Weights of a small transformer language model: RMSNorm before each block, untied embeddings.
Each number is 500 + 40 x the weight over its row's rms, rounded and kept within 0 to 999. Layers, rows and columns count from 0. Numbers have three digits each. The size before them is the row's rms in percent of the matrix's.

# layer 3 attention key, 320x320, rms 0.203, rows 17-63, columns 0-79
093:480503438492539527467494487430530421497450507473551410543574541466457557471472482501557470503507505496540556512479501462497480436546518487474526514489447478489471481498540501471459553506501392532494564526530475538501460494494462476404391475
106:531590558532463522547467441525503539462452553463531609498539485492545536537516611505549504505520488548496455452505464597557556465513435472486473481538482477459540562512514467540527495504538441483481499524516441458531482537480486557498542517
092:494478546508445482555484486462488587503537423527537434426463588496462451379434533483461561566544461585487511501520548455456479440478544568485481553482543514483516460511485535524498489482478505466453442477515529512461554581480553541512492498
114:567499537515452574557516511459530501526510421525531443484531445508565589537546514515553453510479472432547562490533489534444539470512471536433498532551568414467521436511487497532506513489478455517513551503448512521531489494505563621559528434
112:421501400460485533491506541491503493574539503514461434587534523507452453492476485546564435525462539494502501544461430463465514518510500522473434556524461510547426452479458523488440447465487498545481557457511512527469546464541471465532528447
119:554513559518504535553420500529517461451468548498495488455511592523533533517489570494443479550539523461498538453518471468484392450552521512451509492546558499512478474510560497417570498571546496444439494478422516526534466530486591507507485474
102:542494512584469504519460505502495537439537403485517470462480480543507492473509515489527471488469564508502599461539484533437477495533578514623530515478559494466536445476449463516462529467492511436494492532482485460501456494484497437522539482
104:538533552559510529602466492502500484502451496539474518499470488537513554450485508475545476498465507466547564603514505466423465504522468535432463496473549539466473485438412440563552546478495515472463535464504545523615539527440555475513511411
108:505490498438584490498559548500452484537530476527508533522575455507495551514512488516482430550426552507484512411520456390493562424580514550556509490540453422406442511435512484445436460510491374530509506613487431470489486522477482444453518464
124:494465487541494499458534488475574520524534513476496489486498440458521506469529454549441485533506458541524499460503495467502572531462418389445512488534491589408532526463418532532399464501500400569524488447502450565526475535447430545450516543
096:507521493495521491505485464461474442565542505519508497555389549537506518481446544546563469442360506545433427477453490540521427548452459406477459479504497548525493453540535478515510489489479515487544523522576590491525526506527509494516499500
112:441498445538524484524527569481511487520511520466541507479480496529428519425507458467450587509503450410472440518508486439600495496517469511466578512496504456451450511496530501508482516561523421459466524437563505485485557492504483533499527541
109:481459537466468538582547470524535540455443515540587533475616470500443540490520534475515560443502462569532474433567543482533493430438453505463523510511500498484519478452483530435524531515528516458518549508497472451509554491462549499500455491
124:503526553469552411484438484492476431552485519427497457453532500513514469491528539442532456441457528485435532578452515535537501481557504482428461455457515455591452475553542511466552478552468556397482492505493535540553487485468475480472513548
109:493521509559562480470439517547555528523449554479462547420485497491553533528507515501616478546558535496486530496482557399459567560527517533528484519501496512583551480461473515474492505572507516548468502582485457530442433469601489456461458535
081:478438577484510526532479513467503521488537481521439475493574392446504532522552487511482524517563473506477446428569515535420460492514438505467515497495478491537512457500532492462532493486498453444542494449519488453478457548472447524498483461
078:523543497495531479514545457482501469470435470489529553511531532512522531431555472548548560500466511491568549389493482449437484513511550566491549485471565408490476525523539532553455514515531478547477522520467452555474448469517542576510488492
075:529517567477465439523492505539490487508467557458564510492545494512498516431502484560584544521436582418557522462458440475550530442536582565479502516469499472512538427557547523453490558494484555493506556528490463602449531495473492407502496468
086:475615535451434563468565574474494495407485495520464511459543443532526526474558559482489488483497552433531466441553501556529539458517453543446483483480486447521520448535497475464455506496468531506483511497548483510478510442480537513462510492
093:494454501474473487549493545488466541551532460493528479486577396447509569492453473465480492474523521596563529503542537489444421442485490500504495485544466547504510521508526494537513528469485503506462524509385567482506514565433553528543501452
092:508499526477421506444510530520412497492540543486478428469473508486510448452486527562545458469507475574458499524426450543389528496456504467527557541462515486603497512463521511576442461482455517476551492484522536568468494517539477518542520488
087:540480499567564443524527458531447494481472489494588568533460587522599463485544432480523475494524525440517512521487483465554436527512522489570519507522580536474519435524529474524437498483565511417496487531470480500473484478558513524544493521
101:493443446527609474550523475530487551510480462449480444537508465516434502515495493474524481507459516499420574578493444456510517537527523472584496523488579529516507516450419502486512542438539456458500542498478492472493426491519473507473479521
093:525552507482391566547490505467461509537529505557463474465495491426453475527486468501514568544449506532505523562452549477423508518439572563547500485467595526489523464480456514483530451473525492528558566483521493492467569514460528538480492456
095:489441501484504483551539507495455460510529530428446456491501503562424461509485429477504498483517534488545566518506510471502394459496517436545547533396516469529477434517481503489538468487550493395550504514494571518451492502570484476543486485
089:448478461535603478462520498481487523550438435479548464593491503552512493469462567503504488428538524464457515581467466546537490526598537442557472556493518533538508555507508512448452492444492538531569496544529543526529497433537466449471549553
101:552485512492399497534513404538492498479498527481505520497474519556564535470513532499488466535445469464547551451503516533556472491553509547466544446578473473517550579516507541540489528512416519530489509509521331460496562513453548587551514504
088:505511453498435501501484432465528477431495512468505500510528544453417646472501484490465474509601494482511532521530498518568489494437495518561468467512500558498509536532507535521516572481496467552457540402498461508539519492430490473520470469
098:512461524526581491473482532531475589518555543487468488543504499538454484531417482550493518468490535512553479539455490512514407427486492514594535546462568506557524508474504446468501541483502544453504476570481490527454489564489535468507506477
079:501471465510483515506452494477509501477577473492516469500507393449453551510454461415486502498471505467515432443473535527597544521509598515500462459501529517511440557536495496486489493499432531556537520490500455493526552482429501537553472528
112:457564479521525523419506425562531423460417520418531397492474503535461452488466526444457501499432493534444516562436494454529493558544542506474521456521550473482432469504530473479464451541476467457510484520610507545452477518571494521487497527
096:482459546552539529506489551448489531574500503470547568460520461503498499507470505509514587456457538576473486460521514470577465536553538456464516531501510529450465463483476451474470500499533458535469475456540447504561512533401499493471433491
094:456547432517563473522530608501484475545429487479460504508557463510479504557590533459508475490515483503528474522491497488506516544424595574490532454531481453475515464523519520438451429543530465493508400491512510480450471494525471475440588485
092:570518533458439536479520538559535472543496462545499509470454426518466512487510513520506494514494501544525559480496404486520490541491562525530497405475492558535519492509548476576521525503479458557481493536520498474474438543386535531521499530
102:480486473493566449520523461506513506549532543511506538544536471480520507510563483532487455488487472510487496476524462507518455514461447487447536377525523482486419432480555547531473507549448511552486515486502467493501464510534518483578472452
104:515488502503452508509484410473532555463419528493442505456567481523516476504510532409562502553499484478513528484553471505517509510424472525499528418533492500454559475478556504583448498516498460490479413498495467603548555463541491546550479519
094:507503525511437562581494410510505515421490585453525526493466452473474544549423451485538530479464508487546483467465520496486541464432437472528516564505480470525533536479534518525515448506478501469464486423536454488436541514502507492525573443
111:532559556514470489549469509514533491507537524560488454484427509484539542514520530475471444572457503522569533522505530603522537493493505515484450421485559516510544461454580468555514523455482526446458493453484524429483527502420457502534499400
122:543488535568451488521458461503437478446506470518537456464522457498458495466405554525525500514519497478507527521541475543424486499480555494504438538429493586549490459479499492532586446509519499460511556497541531464566506488425517461524554442
126:560546576471451555492500510472543469518500498523459486549554470500470536453566495495500530502420458432492516464521461474509497521435526502460529505539404434464586540501477487520479507503499458635465502452531438512563534516563482499510482507
103:555496547582547506493419417495528425491477538506465486528506510540524490490531480489481464512542594504447451575486517454466458545428566488501494500438512593547452510495495487464536489517554568539541546564617578461522473471467472425439533514
104:500481481538485535522530482518481493484502472497496503479486456491481530478433511539492380521450449479538468591484467476443554470541435576497528504509480456594468530482511516525527459589510497490451518441469486508601497572575528522545494490
099:465477514493521471504502539516488521522551415455583446446531404498524569531459560561469427502470579505506509509436521510471489514490498446503434512423541469532480530496523420468489545526579489458499576612510518526517444472471538488534503435
105:497482480464474481508482440473495529486422496355457443514424558525524519488488511469467502476557528463532504531525520440509489479553490533527527552521531540433494483448519486489564460520474478469490526469430527480497457500453460545481513596
106:451454580518518411512506491455573582512473587444485516509611515501522536522460472503424547499522498463573510514527475444602480503509478476443480563516541535479489472493541459503452511510481407463516516551484429512516485535484504520477445527
111:508462521573516506444488474479463491550483555533539452463517502596489509509466483519488472481513541492429535530410520434559517515522473469529501547399524513550442385475549435482575493537541507538473578491500440487474476464542468528496468559
096:414499473494495480486543518515552527556528454552460452508543532432555465466546512510525517456486515497481531481495511488616488487538467474533516526459529485441529515537548467521513529574421468430472417459503507563438498476425518538477417484
# layer 3 attention query, 320x320, rms 0.205, rows 18-63, columns 0-79
098:537449525573502466524509462484496477538440472571616574459497554494506567530543561453477498567554533546505478501546466519533474459478485483530520545457515546503451486511475424570520502505476505418535488552513492527528560510541490489522465494
100:540502483499507502460462492516533497513608473499436475549470466445469451467458475546553547445440517523498470520467505504501529491480547482500567515524451500481466486549503507462438514460504536569504463488502513501506560565581529497553511478
105:499481491512453491439590525501438497543587492498509505503478515462465515497483538442471460516474565509499436523553481503522499492494510501447538442470489453538515529428457532519491488520486489402422442501433570487461520459519506571533491573
091:469517474507510445490484594470571515488525579491458480475511492484493449440485477478455470497424519500479453486484521552459446494468540520466531525546552530523519502532493539470552523443521528490472461553497577455480496449497530472460486477
102:514468484469494460491505507502534497483402540552497549485513501482539430443552518535483431432466480465537453429453555468482516507510583460435514528591500428525489504542452515499512484406493521443458491481386465433538481416420524477511505506
104:469516483534495504548525476492463515472492439485418566458489457503504544488509488497518442455447473595547569454509466516538535522509442462493536468481471552489502516492511526541477497495501523538487526476495450520490498491434472504515514561
101:468498434480532490525455481535483487539471502492454457515499564503391390541552508509522524542521498483506501518540419569472517453396509482464496488479532531542487509493490570487520494518496424485545556551551468427438452556567506450544521423
098:454538540576519515465552468540523505514520478508487515491549498523477516519508449522484517489569546484497497520471494487435477527493473528434421501434471472539453494445507495538480541518502474546477476520403518510538550475526522527512502458
100:542451537529553542482511443549485473535439483475543550460527498397545521479490529567553461487517546566507483477546498481463504523525478548508472587548420568544495507508484504517483517468467448469496516471513517394518434484455514453408494456
097:489459576508483569551501507507473433455599419534476530531525450536507466560509469522558497433450472488528530472442498524649526417527573535518502492391478396496485525482516521455528485481521478438527540517495556477512520498532515512502493491
100:467549476499503455509512462573495499505515532464485510511436564495431456524555493473523520502475481492531502537543448515437521463466483490436519520541598521514466473510484563463545499469518432486460493524488381509460511537521490492460498496
096:496478579495482484523511515471529424543517518464496565555504529440475539471475518580417493503384547520509502473494466495459501546548512500529527516418446504483553502483516446535429477489541508606487463540460508501557600535504515532476540442
089:485442462476496444540545479534457466431533530527568541459463457521460549483470489494514510503495438494482388511520507484472512542520525513549567560523538492568487559531472536510488499515527452463482423478424494582506493479539543428540515577
095:497482535540526439512499518534412535541452425483517404484524560511519436486529477504540529461486485431432468534470505483511461567464459436495440515532429537498497467500541547560590540509520462463494552500449512540452498438493452461456488462
106:407510500486515485499527450523484405500467515418500557516444491568423575569490484564508469455559516441513492512513455507569512490491506518519482526481452562507498569492513485496514455477545482470536480539545429442561449530487492501518559470
104:555519524489500580489443466477532569508512534540519498548555482480540481483476530521503512503459508527464557466443530538412545456481489450449415484505447478474547505468567437517446551518468493557544588511524610489496520558508524469455490509
106:540479529468534494487499478478471493525523507518487445501535525428521483491471508546442574538504486575523528460486555474386455523451435489465503522395534455556547519496495438478460539490416472414549559527551491449488550495501465540434499549
113:516492526531528535508472474444567618421509556512499551552502464489541488532537491586509509517453505513450578460428464516558570501535450428490450531507510480480475523493476462569540462576549533559524463514555487518534451585578466464455500490
097:489434549553491493479576543478464498445438457430557580506567473467552526478469473484457459452480503514444461514523467523539526545553482480549541520529426477482456440530431516518469437492569493565487411493493469592539455501524495451487476476
110:517509514489510458543463512515511434496467600485444520522519528551518524448487514523483480523527538552491450432507507464456464550399487562528535503485455580469532545489546457512503528420429524412500543484539542441471548426444528527466480474
103:503435478494497455471509399554472475528464535493558512432495507535570519486513534523548507479511486454460500517481496532589496525531435495546492510527527485463473526459555542491516490520509473490503510471530441549515448504429493501537476595
105:467477470471540498506506396448486510458505490523530551523503531553510422525511462487499508471444519405472483475473465499571565495578517430507431512533481497489492460497566499478528478566559484551517477442480426589523543486506483448468514501
118:518561507491488560536497562484501437476564468531441473523556531494388421509496500547497617548532495494513497541467475499460476477416451507551473522404468554509544498457497504466454550496476500483515495477550527422418513501485504518528543459
102:501457556486537489427509390510518519433563399520495491578472572463598469470472519579462562514387439520481490529517463444508465537490421468499503489444525434503457460516547488490516451490500451486498514467470501594490531519473449472546468555
100:459489464500529504508475455478550542492559551478572441474491496517568519516527442515533452469396427446518581434462488480496543454636515529466522459525490499489522511547472484501523486577554529578515482470503507595564424511510510459472519554
090:544586494492508599446442528509567468499512579500492494459508432512466545575512523509498543521575539475498555446474530439483533512518515587556496479553476536539524487447501493530536555558464525513554484561516463473476475460433535567423514478
098:496552545520487457516497450504484536573452461464532487565514441534498490493485525507489514553546568483526525523540493531511520450536464518492518459515440521522458521460498519519474526518434474503556511467540504542445535511527519502509518437
103:481520506530543474529526458491456495522491488543475517539605469497479552470535514497568485533546499499473483488464507504510500557529492498472471557444538468495554531441427522455447462468482470389499515491473495473525452451588518487484511570
105:543518465464501508526450500476463483464588418555504439574421518522418483529487563531447539480529453527474515603527508487481532439506473519514495501469512427518512520515537410442577497546481473433486541496461547444503433505475455572508568514
102:490423461439561476485449528512559492482511502440496486493467496458495511552534398501464420481443469498512571512456485500464525523586500511483510468507472518518463478518513490518472472525531451547523546483520507512537474411506527504401462540
095:480480547541456559510552490530455426502578495465485525504479447537493509511497500485463482546521509497506450480520459487503536468547453560579544579490501507546537461520432403521477503471479468503504539527514378547524500505517471520538513542
100:524535513478524504473556519489541560574436487431491440552517605567491498479507448488517530458512549481473493501495478488453455485578592515469520467539426496502502431476601520483442534550496493492482475477445507458583520446471516497443517505
097:570517553436460493531464476484513473482492527563567474505488500548536575559544551463530500536576576482521483580489441541525523443518636496444492497573443432472458481473546492500489528488542527458530513538507551439512474502461527554523521468
092:474502485521422474581488474502449517500522469515576450545555504480551522480453478538471481480539518450437482515525558509451525471600498492520502496493552422470526500474505569481493545461495548529464477519403449546475514402502478534485452487
101:552519517483475481434527469515502516579434479492500544495526529444542544498511500511515478460506489522435486525516539522488459517441467475457510453480479476525485462548543490526470511486488520507535573463479479465507456615424501402564543483
105:515417517483551482502493564484521417611521475451411505541472536508565469475492403538419523520419448499502538490482549472457478532499493485513486513475568518477511508504523516480424523525538477519525499475490538517516536460489512454428465493
095:533541450536521476536510533527507464445480469499549551544443465559489540567563544518450457531469519482474536477542474473485548488481509456486559506491525475488512521392525534510472511497432498521527498535525566483530481476495490603539512517
093:459511565547466474611502498465522528429524461543528452537504458503536573493501580499457460546601474519528496503523519493531482501506449505482507532430470481539528499527472505539482526503523528475480430589453498505502497519485472516549511516
104:540505502439521512453502497505565467547467491484478527545528507530515511441589516570469594478488534548553418456479559429495447469491610447540482487574479515508516525490551542538489569470357493550478508487471485480454560504407500505487485488
094:463555497484527484523531480529511528473503524531491461512508531567515547552504618549585494523585438452533520447456482550472537509591519589414487536478465453494530479417549496461475457461513514521522466542500573501494455473545492531537585482
095:528467529483503478441515524443532448476517501549506516437493527507576517516489551459471456552469521519463479467559534493459544514563603497490536461485481480532413480449502487553509446475533534507496471548433514524503475529427444460486494615
096:434520553569471520506511482443473470467538494447444569397519475537463551527505477482501489495487491565570543528460506524536526465568507528487477530521409490534513572528437482510483535485469539465494480551527481558517528478488459479494485463
093:578531455439527416522484582543547538546470483536476433502511441534523467460508482541522497499493523468517517535512556537472540508488527514439460459515500472578443543514459452564418509563475554427456556531460548521492493430513530422491547513
092:502571505473516516448512484489494478458599522557478526526478504519476462428468516611554529549453493510491538460482555477528454470498464490479485406548544529540424532468533465457517483481381461497442520541564447544565463512536499483399497536
095:403491517526546551507506482465431512436515513525473472494460479469471535500518538503434549454431479465482477466622523573543471460547532522408508440498562426488452514546469513541518547528546409472449511525424527508594530503480479493507493515
087:503497487484545532521511470513367475477568524557566437501532465501522473499516501530462513482526496488562482481544492445559459519562473407497436512452460459522553459445460492539482550539550526512465537490491507528531501475516523569531456488
# layer 3 attention value, 320x320, rms 0.219, rows 0-39, columns 0-79
107:498542494509471485600496552428536484555465414513458453506478545490454488527475535492452482503510577538521531567455503589509474454484503447491431505464496498478449465529540489474525443489541451470534532529484499526551487536515571527468524526
110:485507593498580502513437425544489569457499497592522548548445442499572509494528440639454529418493410500638519392574449535471479499489528482524510550510478495478490483515473508556520516483522535454540439502591522486545587464513454513506495501
112:570506571517482537525568502480471496511498468483563511556543510496474497455520498524525520534538344519588528546515462528489511499518472522544546513441463523477527542454477455467482538542461501551507488481511451566517618565542554491557502446
108:459475455523512501544468457539579524440560558557472479547518493484575464494492494453556475578492504505474530588466545503550456475521516510521526494500560539491515512481502498491542524480437510497439425439555542557545586526465489502546540508
106:499570530485551454494553493479494544539479496470530482456490523495511540506514523583523403462453466462577508575578484396537495519440570464471549515569488506534558534526515546492441534448488413554436571468521528490516549464536560499461449464
104:488464486480505531495507428495529524531575563489403498479476586561488523557541533553498458527498486482504538459473474557497563542541447528490410548522373407555531469473555471511475481489593516524442494626556483486524497522538406494458489521
110:456470482520451488438490446431401486442599542473487498461482415496468466513485493553507453494426480487410515486477511537467571533562531506538476484451427492539472443461404552478448437526488492457525456537481517552519521510539523492474440466
103:479530521518438468423467485515517451472498483437436484435422481516432420477505574460512531538491487473440448498549486473450547504450535485534430461509516520491506507499491494526563544490453545505439434531454500467458508515557497480497516455
108:535569421468434525431548660522517470528489499438513525531493511452400452474554534560443470497479523541411447453595487398489500541495502477493482499563542505508541503516452492531524496514466572507501395491491527463522500476561428518459520441
119:481492518452527528449514474523440526492495483482482467553511446466524528511511574509474493436516436584467491488454542383465453520526568509417469544502516512569516517489513543486511470501529555551446550543525522425456471526472479449561487510
101:473467469468512546510520550451553514521460483536560511549503530507498473488482555505518478461578549459572569493524528528517560493497466575529510505552460555556549508472540516429461494493566469506498517487468489501518445520423457561499541433
114:497513496525429515560501519518531522539567561532506453523444396540477458474485486438461592567560461443507502522471515549498540468488461522506453499560503507518500468476434492610460522527397494417514513446517560517541579528433449505570505529
105:452414466525461514511419426478467526444513504396413443529504445568565517536488449436511471506447509550466517484437528445510487578483462577443467504505556522483547505473515495514514485546505550535476531573522527502505514498459469537498481450
110:502619486560468506555504566578539508529561526520483490435469487485507532524561520461504423515508512468400449506541534468487491446472454489441535505473537582449541501494469568473486537506527517461510486506570481557465488526528446486481517518
116:509507508436524450489429463496621469569554536485452493546474547600453496436518475475472454461487511499442533468476507556437427478565500452558514484560466574491526503492498477539535532496420533534531468508589469552522562441552442438529441503
111:539494471499541475492459465468464498525491512497441420454559518520509449561382483524493462492492510492546443584490589492456597490541568488480497554471524488563478514525488440504489549516513500460554561485464565512499648532432448480494445541
107:458491492535457536600493558470483538589420502514531426466434476490515514496494486503562551542425416559485466515428448462514440511504535526458453512473510463482480465528492535516567474485496450508543466467430501522507489506443499521481495524
109:500465439491424519451490570508519563489457492463427486470436608489513535434484489488519499464458506487540476508429484563508474496432483481438587505513518472476482446515472581545485499539584571551499476488445491561492493560554450546513497533
112:446522519478474489517533451489431552514554475536521482574478488476499498483564505461500525550578562511633490557436534597500491574541472511508540493496548532558530527520539521476502495521469532511535468433522402511516516512512528490438497560
104:453451462547495551548473454470428527564521610478544532555452547561488451509468507545531485500459481549451526523462507556469498494508534452595552482521436552488493586492484458479488495553538522509449485503535473524560443535558487449409482444
109:529518497476494528538440472493492442549612473489559457488517473542458548452515485585500545553478561525481468523505499557461493485503440564518575495526543471529487524463545514454573575529449486475494484487462452518474586454445476626409482468
110:464539446522504499470487465515481555452522508551529543598518493460526511504541541506523499478418573515479532501387435559504414488560535612471508496504464556508547430534561524470539522504517507476453497521461461477558478443508562611472518539
108:547521581491527517570476425450511492473482626464536472471460531499507510479495453566533552413533526541597540542491456413469502475546477484505501559407523514456501490436468451473488445532505565435483544529535538476481506485514420584499537488
104:536481485481527606498439492499443517529574520501521477447514492460524446482520477529479446508471534463557460462503621559582447493514560482485547510509530483466529501523510562411537472510466514399493541476492506490493474597483518480451502439
103:522437551461485447454509577433506420465488505533424514446550479585452560481532527465520443491503498477564508484445510477438425521549503529449519475531494519492502432547465519589585458543520470566486455496467510557545450486554471458525472528
106:478543461570423529429441523514490485491537506438517558569483417478451498428457454576549528515563513429520542447472511569521487457527526517471518510449480516522466529504494514482457453476529442473490499570543483483478536473548470406486541559
109:475448469513519456531552473514480532513517567522468460432518534445527417467427387566532483486470504527477587541527503497511522453536489452505547468473562479445531525546513516462485540463531524409551469460502452509495482413521435484473525438
099:552477515457486499472436533490547592491484555541457457558520596531496439491594442498559473506477571531438534497551501500539473447548469452585506537446488482572517505489550541453443520501480518460524446488536541444552490491554544479504487517
100:556488558489372508534529533474489506507538452467538459553562584559384546503471493536550502524559518431519514514567515402482480525468465461482512461534495442545450499464512550506554441519540453536521449458470460509494504513504557544492489483
110:438551467533570538470429499545531514491541529442555479457439462546437573488492481518517536469484524476516514406547505514494553585516469484468462522533501502465501521512498578496501555499438463621553491443508512552496470487450468510529440528
113:496519498460492568536385477468543525555520493507509497451467571518580540515536539516495538481456512517419565495466531467478534448480532436474444509480496538509524508508574492551502513480456481503503464534484473509553451474575606509527542491
105:516572487506484439566461501462526572467477448494481429487469506494540506475478476494560542503439600485481512477551519538521464514420407499518503557451509561529481490504533496543452541573515501501454494506476517475514437513469580580430520507
106:495381502511456537420551528464513542466439462505561517494562476506491491534459483492468525533522533422476522457484497504455536491493506484471535460493513454481545487496449527529442473513462529467536441474504562407549524459502488574512591499
116:514522493475536524580446523521481486445501583498523523511504474560485544530455417494462541496487573478443518601513458461542466514523487504529553528422445578495506452522470500469497550438496486559523575541491453479452487483572492459444479517
112:518499494523531491493526529434461481548462546498459428487455533527470577497521481509538503579434456489453441557469543480520487452494483490511468440558513532527536458485448443528465460508540405493520569485487463470435533492510467422477534531
113:495476504519543463552470468514517512469497432532468499501536568474489421499485504465464492462434488531544537468508539624553467508524541453466427512512471473553534508532584497525502528488548540523564427490485469467574514434521528451530525547
103:490589542490488498510488512543488501506603521495397491509547498467467501505482477524461510465499521436496525500427516462476435593464478552512519531505488520537510573492414426556540477474585489470537452493402499522474455463470451552493462439
104:507569491435469547496501471441503464519492511426572531426498538528484511573457503512447503488458448488527475461595481478513552453592481489467524521597433416491472506466527551474532468504527588525428563434439502439433427446543516517510501514
098:521481509551436448452445484499555496502512487464582488490575566521522467544539482401511478490487435511508480504428443469532474501506560557463543458512516420490495533492541520532481473475493563510559454574498467497485475466546487553501491604
106:467537470470528482432459542489587523476511532469463528501527371538534435530464517447510480475504525512403469469487508478484574529508505457503404495447386562498472470474496497514483482518431530520476523494424486496509517526482423529490441515
# layer 3 attention output (transposed), 320x320, rms 0.262, rows 0-39, columns 0-79
107:518532533451481519446517487478441456556426484497488548430525523494507562472485556515524564490528495508475485483462553409525421503524448518563496538535511533516543503496486460539561480459562486591533474525481440497534531536486507455517518511
112:503502464497510448474526567447529542469446482499508575488494567450547499463500497432525454502391507510442453516510468546474557446498527510458551528509488417512530558495507491457447483483510475493464511457415549511537460570518530500490558516
102:529468495494525436451539485526551495552453481516514447441455547545599473456566466464561471456498526548587534527461457497443541545562533517493483473561474522511509475550458551534510499477535491534457492488480532477551421482479453458490488520
110:496494506463545549452481482496525496450464474514503584482403531492518501477527520509504494489449488449463451455521460502502538445527520496413473472459482419385527516446521449491395503567519523469513521530466457542575501447468523500565440522
111:477500495579526434542530562483476529505535533504529564540523446465497507519493524453448437514478538401481472466489507496537468553571492493474490482474516519486503536458458441451464484553548498487442451523468511485520425503508479551421552536
107:513523415468462439455465527506496455440446461423515510472527528413536434476511492443423496486523548524444532457541505431497445476458556488472522402492455551460514487513522508552534556446483523497422466455474518501420502533392448557476527459
108:520527426464522461442529528509495469525479503458417473534415490522474485506575495469538502502469585461465579505570488464551457434467552457493581435595497494502484525538494511437473563516463481538512481509537506527471522505473507542480440468
108:517498628551524592513469462506511496474491551562535549512598502456574552564383491560531451487555521496510585460501511528612481545494529467546494465524525481449512435452517467487485543473480499454560587483550426516525458507533536449503427550
102:516478546487518513570535493461523503497561498551535508502554502513508443503393468514532560471484526535500526508339473452544486476469531546535494540468468459494536486523500449503460552424535470481489527472539571434520498475550499495473423471
119:421484540581474470558528534574516534518501487456530538506535448531436503491411503527545564481532508474516551432528475577417553477434473505583498543476457530497506502536482499562471501577500531497542478557444556530490530500511507436564504541
104:493479478459483487546464467505505440431582484531554505522514482473501482500457503510455588472417491507450437504497585542511518473530526466502484451479523468484454533501523556462568548522530463516488509554485468562456538508519528492529433501
111:440448504534542483519534457498526491565473473503548579507540536444491481475541506447443564490516579534503500500531536539520489491522525465439496482515489431500491564490540471477528547431478433444531483556482496458590568413479531457493483461
111:483567542500503506530539537537556498513515542430515541466552515503474493464504449503462591437504539427502491438465417504508478451454444521620548411455487486461493449563535559473536481511483502518487463526472522560536553520473481551475514536
114:487563514510534542442477560453443508522539503495488513513488480525412489433478526504504579485545559540499540477496564517532513532468454512535484554460515479470520518502456448485482516554531531455428517492497480443448553513491532568441491519
118:457495537491428530469558540478445532503529506572500561414476501475527503456445473481530553493497509515473492485486464413561494485472468525494509501527463469449496503511535449492509486528511477397450549451490408524399538547480486541477500506
106:583474480428494453450494508532465527548449533464537460561509538545557538477528541540516452528508501411500497584446468470518481437492524510427494469520512534515493485441588509419461492524462442538508482475412500518488508560511587493568611531
109:495521479488538579498485495533522488451467542498443549484535515531451541582496551493517458450483525550511412418506472465532543574534514519467516574444448495505502497507531484532516536484426528519465535503566466428575486520527523455570513533
112:458450495532515532498531470538516496535521495483451518566516435518494466518473525504486500504508494477462546475529559462452532458454528441415534468464491512502546472522451494456569431449541474541413505513494565386509603477494510494497497483
105:480545581477506487532538475569514496527510446514448498520453495505474510437590523496489443559458421477482443481504530430523548511506468475487490533536459391577499538492509542526498498452484508500460530562424394515527481471522446482499473445
104:484497541545452473416482519538592474518492520424496493462504475543526563536533552459462503501444488524541480366487536476561462468502453531515568461530525511499549498521518494487511504508438554486496495579461604516544494512493539476455449514
115:473506541444468495517491522552494489499436507522464488535420580521514451495636548490464544489527395465492514521463562506546504416477495518527442513490488498556530555428517518498507462459455509468502572495570582487487401499423493519512513532
111:506448565530482539528545535463484519509498493455477500429449400487487562492463451494437483508534396565565462471562524455483545520506418470475533532462549561535476532484437471531499527511491468500475494475501404540476436575492474507516514462
111:443479463558474495457524513494544520513508439474573503520527475547475492511514516466442472510438472452472481458544432529451542430518548499475474448530496478528425518512532523476523482504552443551458503452456584594537450518502538510493506557
102:438573498490493525537500503538458500475481554465517529486391528520508459544608529454558493562493500539507520497479450506482553521453531562441525494530483608501470508418553537544505534505568536475492504532471518490445519511555551453453499476
106:503510490506472579519503506471513530492512520444497507533473427514520545564532533505508451441573497467509487506438445501487527460518517540514403521503473487430546554530464465491431494455535433544518472486591507448465497456497463515476553449
109:470576496494512473509409444505545514451513493562459470589494555521523479530498544494471476488491509511485571536579403452471504423523508468496375546491567480522500451416487580402519576431522503545487478503472618475447498498487523498472434504
108:497480459503490552521495500534518398473442586493472450500496548477457498427513501512475467501567493483472392511475511485540484516524589541406457558529555462522425519515537500415474447524465499528483494489472547516535434460401440575489583437
105:463461482518475545501504540577571488470451508501499557505482499477501536497534449502482517487496525485580474588486490493498488546483508460453565535551522490455480534460513487576491522517532465520460464593420494549562546539459524501485499496
101:506462480506503509541503480503474490440522466530520492514484488538507529504545391517490514531503476480542563527471492529516567502478394506636501505491532551459473515541455509551554488500509509505485531505522490611528445522523489504521467500
114:496462522484566452441573545519489500527450510495487488502524514493536568541482553408436496498524487512573489455485552557499501493577512464464507505491497521550499468518501481462507423441588531540464468590485542453533490537529552451481516517
118:452551505539528546576487526519501518520395535507508515457484467521530550499475537544497438511593521581491429512492625530543483520515490584481540406548545509470458403453493518559505536489485483561436476493519612561507482513433546462506504499
107:541532511480471538475478491526486447388535476550425482479444514551531498582518517498434501587460519458527465515545480488503553466473551439465485457584545520507434475478481491472523508541527465521522525452504505477565448544534572563499489554
107:450509421470491493545481504529531552509527460513519465509494580530462371552532553459541495452512516543513509549435463550457489482498536504506552539493522500557438462473509531464531462530525442509531478531494514433461526557583531466556446473
120:516502516500547577469502498495435425453485460490512570487575542541491518511585527462510546435522539499473539486504519504497509472615592418474438515531451473511503526458572450470550482498552508488481492459487545496509470470495525585444493513
114:513493463521485546477480480558497493464490453484528492490533404538523479465518463556449568468555493546462515546484556530512415528498499556522490542478491468522519538525502474513558433461533596468631555447521505493528534474492453510516450471
107:460496506429472500471551490527495491503443566499444478478505458533462551491498502569522448477455489474464391542613510483515509560578493484460527537590485498398510514521443473498505444556492534484488498461468460540548467637465468518457469480
108:485499523503545489545515527465509539543535435503432535476500501456468507503525486525464559513508544531494433516509499510440480541461534609493491591484536476540577548507487462483516525483447465522494490491533539416541516473518565482541510460
105:477492520452544455552571524543463536497522526522510482497569486499527416445552488524561588511586554544450563505497575582527484501500427524447505532494549520493552405497493470504525525549463483412451526455550507509437509539550570526466456484
092:500510512470462596513524501557449537479489553523548489444540477473511533516455461472465452530481513456442528458499533545549538471435435459453520491540423548586540524584436499521475409537488488539506531487491498531516476442499533476465513506
106:486523478517457490450531526539516498562415493496605469471546531480500531525489510491499494465568483502519505485488477462580451470496466497498562522507399489447565388511518461514444475416610502542528531509547506504458508466556491503544436511